config.toml
n_layer = 12
d_model = 160
n_head = 2
n_kv_head = 2
head_dim = 64
d_mlp = 448
vocab_size = 8128
activation = "swiglu"
norm = "rmsnorm"
norm_place = "pre"
norm_eps = 1e-06
positions = "rope"
rope_base = 10000.0
rope_fraction = 1.0
qk_norm = true
attn_scale = 0.144
bias = "none"
tie_embeddings = false
parallel_block = false
init = "normal"
init_std_qkv = 0.0489
init_std_o = 0.0
init_std_up = 0.0489
init_std_down = 0.0
init_mimetic = 0.5
optimizer = "ademamix"
lr = 0.00108
beta1 = 0.9
weight_decay = 0.41
lr_head = 0.00788
warmup_steps = 474
schedule = "wsd"
decay_fraction = 0.898
decay_shape = "linear"
final_lr_fraction = 0.0
batch_tokens = 65536
seq_len = 2048
doc_mask = true
train_tokens = 323600000
steps = 4938
dataset = "wikipedia_en"
Each number is 500 + 25 x the weight over its row's rms, rounded and kept within 0 to 999. Layers, rows and columns count from 0. Numbers have three digits each. The size before them is the row's rms in percent of the matrix's.

# down: layer 5 MLP down (transposed), 448x160, rms 0.0745, rows 239-252, columns 0-159
# gate: layer 5 MLP gate, 448x160, rms 0.085, rows 240-252, columns 0-159
# up: layer 5 MLP up, 448x160, rms 0.0811, rows 240-252, columns 0-159
down239 102:480498482489523473507453501493496472516524482505494518478491490524508469469549525508496520492514466538484469468497477512575508547539494528453481480521464474514518525522519532509496507486528467483500489493527546522492489544519495545457485496525481486477480502542480538529487517498511519516467544511505523500501517503488506527534506534498491561514539498472509466500497492454495559550517511512508535526491488506543438531525507471504510511507492482474496487510521466459478491463497464
gate240 119:522487486496496530501504482519499503462505544514485514448474498469511473470536515501519472530530519480495465456540526510461536505521513464483539503532467509520517498491477511502507501505474475512464501502475485506505497468491500517503469487492509503497523516476480513494484516551514529529606525502521469513509482512521465577510515475490507501490495480506533485516487485473503469492436491523458539487487510460470468462517503503483521459511455484496516540518545456489477493515495478
up240 113:524522538494538521484495523505517548499505522499524464478502523551510510507480537514463524501504510466497471496499514532508512490496522480479498519515504489530480522494475522488511526480494549454523516492501532535471498562474487492492525513527517514517508472488415464493500505514525443511484516520530471512504491499516497496511533469504478507457533516461448503482481545485531530478457493502544541510522514524474520481521480474475517456486517541528570471507497518505491483475495536
down240 113:489475479494503499510452507544527511452487484513537472491494476516451501528485507503525510513467516483492544531509502522525523510505490470500542532523470462496530497546512482530509527484517476468497483476521475528491511503506468517509484492494478547486491438505464474544488472493468517511464514506491489462489505525472451518490535532473468502507481460504490530499525462503494515517541428489487490485479518505519445533515518466493488448548504469470539466481490522549491510505489506
gate241 091:512494499486473510520528564519466469458493527506454492446484513488557522488510518477449521535505527480505537501518497496470505455504509501484484554504479546487511523482457503488504467461493518533449471491488492498489482507464525508487465492507492472508521498511544538505520499493502493532523464516452515504529457513514489525514521507492533505463502483432497473508507497522480503478485511520456490529525463505474481488551511463449487466492522467527483537529511479518483485513495519
up241 094:508491504497444513517506478469490451509541464513477484493522466532510517535475532526478519489482492491523461472506534450493529498470527489489513497519435500494492459504459485545481460486523495499486479509526519473522480508495493468520509532484516536483476516504518535528515499510496547504525521500508491567509470514543539544488474520513518479498472471498476463517501505537493538484544512511538515517520564523531495540503471508501546507495467464494497503482455476515518517509466494
down241 096:506490518483491479490471505512525528513475475486484518518504495494493475487521515467530498467493499558507477468471560510422518535530472527518499481498490468517526526499483506454528474519471514453505503460511465460518520486506486516469479464488494520526471493489520528523489514504497481503492534511496545506520511528481481488527484467495501515518519561509497494525468461447549506473464514500487425529478508499514453532502501486508517534561465526508466469499515482506471516506506518
gate242 097:550478515528560511525524525454544541471489515529507536517499484517527505500477492509498429436515494528509477517517542518499514459492502478499503509538506513528512534473471461496500489502496522467453524491483484482486521503453458481503462474521513469551500488551448498475500474503506486521503506468490495503534493468538509509499512487498522492487538500498498479516523481491511515488489531541517457475505532513494445487448519500464500514539495492490486523507527507523454542493489491
up242 103:524509523510505523467517488483548523500468495503456530536498555512539518538467513532513515497518506576480528530492529534518495517511520481469463462477486515482533534468476491474524494491484506505512524510490454458502536493474490490516495519562496507522542473481503488504543476436537508497467492483548509489502504534480516519500534496489528496519528491568490494491497535478509480483530500526473511461504524476529534512528491487530514526534498511496492463479498509471503534472526516
down242 104:505487483489446523506516487516513502505492499503497514484478467499504494500501501484471515526517544431491512506500488470510477507469491494496496492442504528492533447492515542490457514504524459532501543506449573545548510490488528517476563529500462474493515490471506511492498513469498517495510504458510549501463462499512514518515507517481486515475490512491467501443527533515501509517494480473503510496516495502469556491528463526502506514498535501482551535542468514501551456501481496
gate243 100:485542523421494539494505538499445497499496489514463499487485499519506526476480507516475509542465516456538495507514459496493486540497506501492503493535544455476490535501478483479511501472493543501477508493481522482491498517501466526495496463477529479511495500529504484523516437505510501519543526483509494484486512516496499513482453484454472527530512526485480488553477453469478519509487519506483467504549512527450504509506480492463502472493509491461490528469459555514515459534458480
up243 095:511455485491524530499480513485494522518489479545519509482509515539444513509499506533469555495492491485471518531495553460511501518505512490482525501548474541497493501471535498529490484510481481506450494451487501499462498557461479481558502525517466510466483484526493477511489515466493537486512527488551519488460520494529488518503488515465499511499509487481517496479489496536510507494510439493543468479514508513526495508472501514486540533504493503576490533468472503474522488516433493
down243 096:480506511519425490505504535453493559512499518474522455537478539524502482519514517528503463539504501482525507474483458503546472482502520509538561475475499503557489529509544504513491501487458450507560547479502518532536500476509524509536560477472505521494492489461494470513488467510482476474501483488511500488476443494523506519487514485506481525522473521498480507472527513498488499495517536463488497543493468487493499464516509455511530498504519495501545504501502494489520511494491468
gate244 086:477489506489483504477499528494530487460486519470506483504517458451531489477489498530503510504514467493518503528462502471489469504498501492479491516472449531514531498488442470518525496487478500439468473507467508521586508469528498457504469475486506513513538512487457506512506482523490507504494494523534528472508492507488504495515450467450556550542463496533509506503519454506479487464468481525491517499506481544465479496518488549472536509505536519484527511543521528506488492501510493
up244 098:560521520518532494498519515460531528478533521471531487481502483489456453553493499478479495534476461523513512499445518523485565456505499481502529524500514494492502503477504531466509461528497438488528508542486458477477488507510477522482536544497484520501498457480540507512543486543500487517502526438508483494536545506511499515511511517536548530488484488457468498499493508502535487530501487477497509477503487461528515495497485487498471489529495521506495516504451447505483489513505505
down244 093:527534532524473508482503507475524469458505522476507496506461468505492535477549490556509513506498459474517507519471451527463518474518503504489518516473468501506518494480462483458495498529489495512512496507470516502572516482500484439498510489513535508501526522532477472549504438522486510544519495502500499462516524515449500536482459482482524565525481466535522511504484485457493514509453483505491528475489516517455489529521489519471511494508499519511515492516499476523532474524472465
gate245 104:559449469532516471517530489473496482486453529481486590469501500527452456497487480467466536511496489467493508486509530500489478500498497526483507511536491527486492476487507499486501464511517502521498554489449484507530517523510490524486510504522479513485524506519485488460496493462511478499493531464558454479500577520563498517507505488449502504492494515490502483453502490500510529485500507495456501507527500552504453490481496544519509497468481523481478506490497516491476490510507463
up245 111:507524514514459501449461543492466493518551509517472488542510515478527500411516487502513499481501496493509498506518463511505470495524516507483513518510512493516492498497512527563472527528476481515495499477507480485516468468524506460514503504478576526489483513466514483519485479509509534520521522493496530478528459503532494515477485450485500461563508491484462502494467518488500494535488496521482507533489511458499548487502516522571515502527490520492502479475535470535518491535523547
down245 098:517473474542516491484518544512544469497498485515525542446498486465477511459452465462518500526500468505462500460484479493510498523474449497469475468460482492512504485489478508480515527489465555537521469519509466457489494523484485571491537535539471510497489530505478505524492459502488470503469471498505517525489536514519497507465464510517461511524475453498502480480496485459511478515509531499524481492510507522528532516509469503488513515491501520486513471510509471546525439484496479
gate246 102:495537536487516492556531449520511495425502527517507511503503510494491453513547489522527480505483487515523473532471496483463467474495497476485470494485490467501558514490517508480504476494471479541527516509469511542515495507450493518474473506476453520484467497513526523497502531541508511490462501510545448511557550474555498513508510486474519482504500480488489496470513492542491476490510539517494478553540505520495531538470502509518504495544517498547517496494514504484485505516533486
up246 097:463484516481493490512518516475537492544492540554517469487498522468551495511474469526485496502559489468521499500519499469488497486517507451471524489509435490474526495479497540494522501486487535519504497458452511503543495469500499513434477551524525483508457493499508528453502511492498482482538495491505534503513536474508496520506509522507544507478550526503543528494462499523478494518517496506532521512504485472497491511481463499518516564491516554518539472524462467510485484506506480
down246 097:538516512504508508497486488528497519452528479465501484479498478439485497482534528502506522503470489563525530490444470505511474500464513493512513514497479492528503554527501508497507480522484494480472475523472447519465486482452512535544511470465493531477488484516476481533528514508495527511474488508484468458472453495492476493516514475495450466506482458469511448490498483534504488530517491467508464515456478567523532497526515507497482494521504469532476453500526494484524520509476484
gate247 088:518521498509511477486507472480503542495498543513490567470490474500518479550498545513512510489476438514520507522496531464494493525493454480488478542512503491475511505513447538483488502489462561537499521493508458503499536472525529506499505492514494467509504523545484513500466492500517480532536501466487519502477510466510477576479462519489515519502480541517463454469494506487483522486493531506491522487525499513519494449502519468500485494519488470486453487504437533530495453496487485
up247 090:547467483500525468492517497538464517523464488512506501462524497488523480447528485517539527512476514500519493509498490561504531519479522509507481496509516480513487485479470588488520475518523515513473518512495537543481474474472480508497508505474486520475545488510496502540471504497497493504516492478508494503502481469499527514449482525492457542492491539493495583517485474504513491518507472479534499522508520558485477565557499504487468505497521454508484516485499494532513535540476498
down247 093:495521483498508526510482519533503519551494565496524529493448512486479523488504499499524483501492500491517486520493485461463484498485484504505485519510421483469439510488528516470547534483537496499525511468487445491473492510551481468546519507517550508515502479529474467460498502526506493507456461470477510492488518505464511528551493520476515449475475529483512460488489508465498526520504509523481534459517495503512469475484511516512489515490471553515502511499480454483528488543485503
gate248 095:520479500512471485516558522481461489504468519514517488515527493519439488469515483479516490491480466498507522506507488453471482500506542519500495513521508524480529535490512508492514472478463488448443535513470497535525512489527470503500489482477469500515477482495482516517472505496554513535504493478528473559500492509514513491478466527490483553503508495500528504535553490475512463472531447529488516449472509527520458499486476517526472530515466537503543487459499527496438512515501508
up248 114:509454453538476439527502472462500465514487508534499497508512478566475500500500494489505467521485503503501503479478539483496528511487488545524486510492525492514491475504527484513488499500522485487520485543495474497484498484516460478493461514480475497465477498480469522521484561476494513521469558491499460533534498495527458462489497512460475504496510477491543538559541503514475506482526472468531455484453506528514486518515458521503522474517517520515517511491491534505500543548474539
down248 092:501465497501495497458515493460531508433537507476506497502563498528496510549483527533495478495504526505497488546472534558523499518520444497519499493497491488529504503487516503496477445504514496484557478478532520480484489554484516506484510503482502489486487507516514492553540481501478464465515486512470500470505468489561490468555535478519476488495497533521501491513480496486499525444473507443521510478511508503463505555476499534492508501464541465512504502514491464503472509476483489
gate249 094:501504482503488502539464478471529519475500488502504532527520450511490509496550485519502485486506545507535503479486558477495503478476476522513484461518475456472498475507504493506494513505480523516514498490497510513526478477531476483494457476468494490492511518477531502498494487502545523529462564513503517486504491499514499544525499522480484489525514479511493460516498480490424472460521523471496526490462459521501496546518477500525556501582477513560500473509464496471485534539542505
up249 090:449462518471488542525495499463486481490501491491493508515552507496475532506520522443511531483529534472502455501481524518501516472509513492506495475532540549495564524477496524462478527462492479503541484514499455517489480495470490534488487496478467507504520472500457484447476537527518477498537513466542474465510473456519473525509508522505474495464530491485499530501522493497483495514420508545474508524510537466496470492505519483459496525509511524502492479480501530510511523521508482
down249 096:544511471506524458536484478534519513505509518502524500529511492535512483516517477488521478523508497482512533507507505495535468504467458510502504448510451497491505459521539467523467512475523525510460453496487548502523502493522510522497475473457523498497458478532566524583526483509520509532492499505462515535462542528480506483515519475501504531510517485533477471475477464501534502499543502509533533491480489504484500523521470539527540495510474496535464526502482475520504500508507541
gate250 096:487502532502511455507523484505488483455528499518513513471544470474544511524501492529465486514523490520519531492506531567476504539536490498515514507534534455505483517521461467498547475513526518460471499488472501489515485462505517505482497529512545513465509486492479529526506502498526491510541512456511499484531504499523514533528505467434503492545516503478501460490466474516531506452453529519470475479511512527510489485529485477484490494480508491497535527534566483529520479475504451
up250 096:530500483554484516480504503543470538490488487491528499522467515515456498468467492492468521514468477493499490535504550486495515539463490479504506494488495501475509453425502524507467488506515541518511489509514512506459521500515499515537452518489458531504533452496492497504417519488478488477518483521524523509500508500473556500460490499509488464511516518475542495478496484527511522455487519518491480544486511454502508499503471522490485501507510472491489570478477468514458542503481524
down250 098:513506519512478502486529490492496498435498514471532472514496473522493478478497497493503527541465522509492526489500499516525507490490477496488540512480534478524477483534507493483487477470490497513509511523552523488494427533463516487491512517478479499483485536514472500458462484501497548487506476492567495516492491490501482482522509518529492512516493446550491568503531489504460475497522524475487465504473512466534546518519516490480481509505524559513435511488516460485463570477488505
gate251 112:534518576456471497526515536489488527494512506506487481482512508502491421487477526503482451533514495503490547486490511533467498513510484505453538523540472474503489495447482493533473450459484533487495471502472518514506509496538474506531486514487507532462501502502480495521481471513493523477456517514529507505507531512533480511476486505507533504481557515493473498522473465495526494485490474468480540533495490553481480514460459496466485504492489524499555500487511517515464489459471501
up251 115:511471487474471536476520563477508486514509540511481492486496506489486483491450511509518492476493546507515548522523526528494528492488489463505487460484459514484499524486485499516468509433498498512481529486495504495519519521474502468521468513510502519485517515512534505471544501503517507490456455492470517481480557497491520547492578533506523517501530509449514524480503521527509474476530515490452547499530479532564467490521506485464534497508489542542520522512497496514474475496481507
down251 111:487510530488522492493481506525523536441511506475519530524525478510499536518506501537486453458493482506500440495517524492498515549500484495493554505484493532528494504447501489460519450497484528467512544528516496489481499528445472490533486527520514442512520497448524539485519494455482482474495472458465532505508503524492509502466497497507504510538455526479522508511470506483506486507487511477499553491494484530557526504511552497518513482513463503509504498465501471472544465487520498
gate252 089:536489478493500545475496470497530503498491461487506530504494517490485513483517509538473474477481530521543502538494489506509496528559499514489484510487520466548562475466477507513529503507494475512460520481518495477469510540525486533491471482528542499490515500491539510495561506481493458472489486496463509480474505503542495465456471518527494506528507530508533481440504472483524515525538548480518509483468540522520505512474501487511459537483518570510533498464479500504470533505534487
up252 087:492515526539505486503508520552501516484460510493475497525518479516480513521521473511472516482484489486562538479488550468465487498516481536445483519467509483476507506499494474527491466437545508469452507511502517479528485495517464522516521464495552492498491491510492486535502481517517508511495528517483473466525523496511558523449503489478469549501553507538495498513499479489496465507491448534465458522481514522518504473481515484500474461540516481550475490485461493487484531525510503
down252 092:541486480524507515481457502502491474495505461504528553468471504515480501463512509465507480495481466516489490513522485504560487535505541490550500490512484511503547482539497478471500544549466483525518509524484487504465504513484533500482465528526497503505510526470531516511523499467489501456486475490467537518498500504540476469497484560504509465479490543473501497448510494503541529527530570496534523453470505507494523506489470492523503523481498541445536518503476497503538478504521504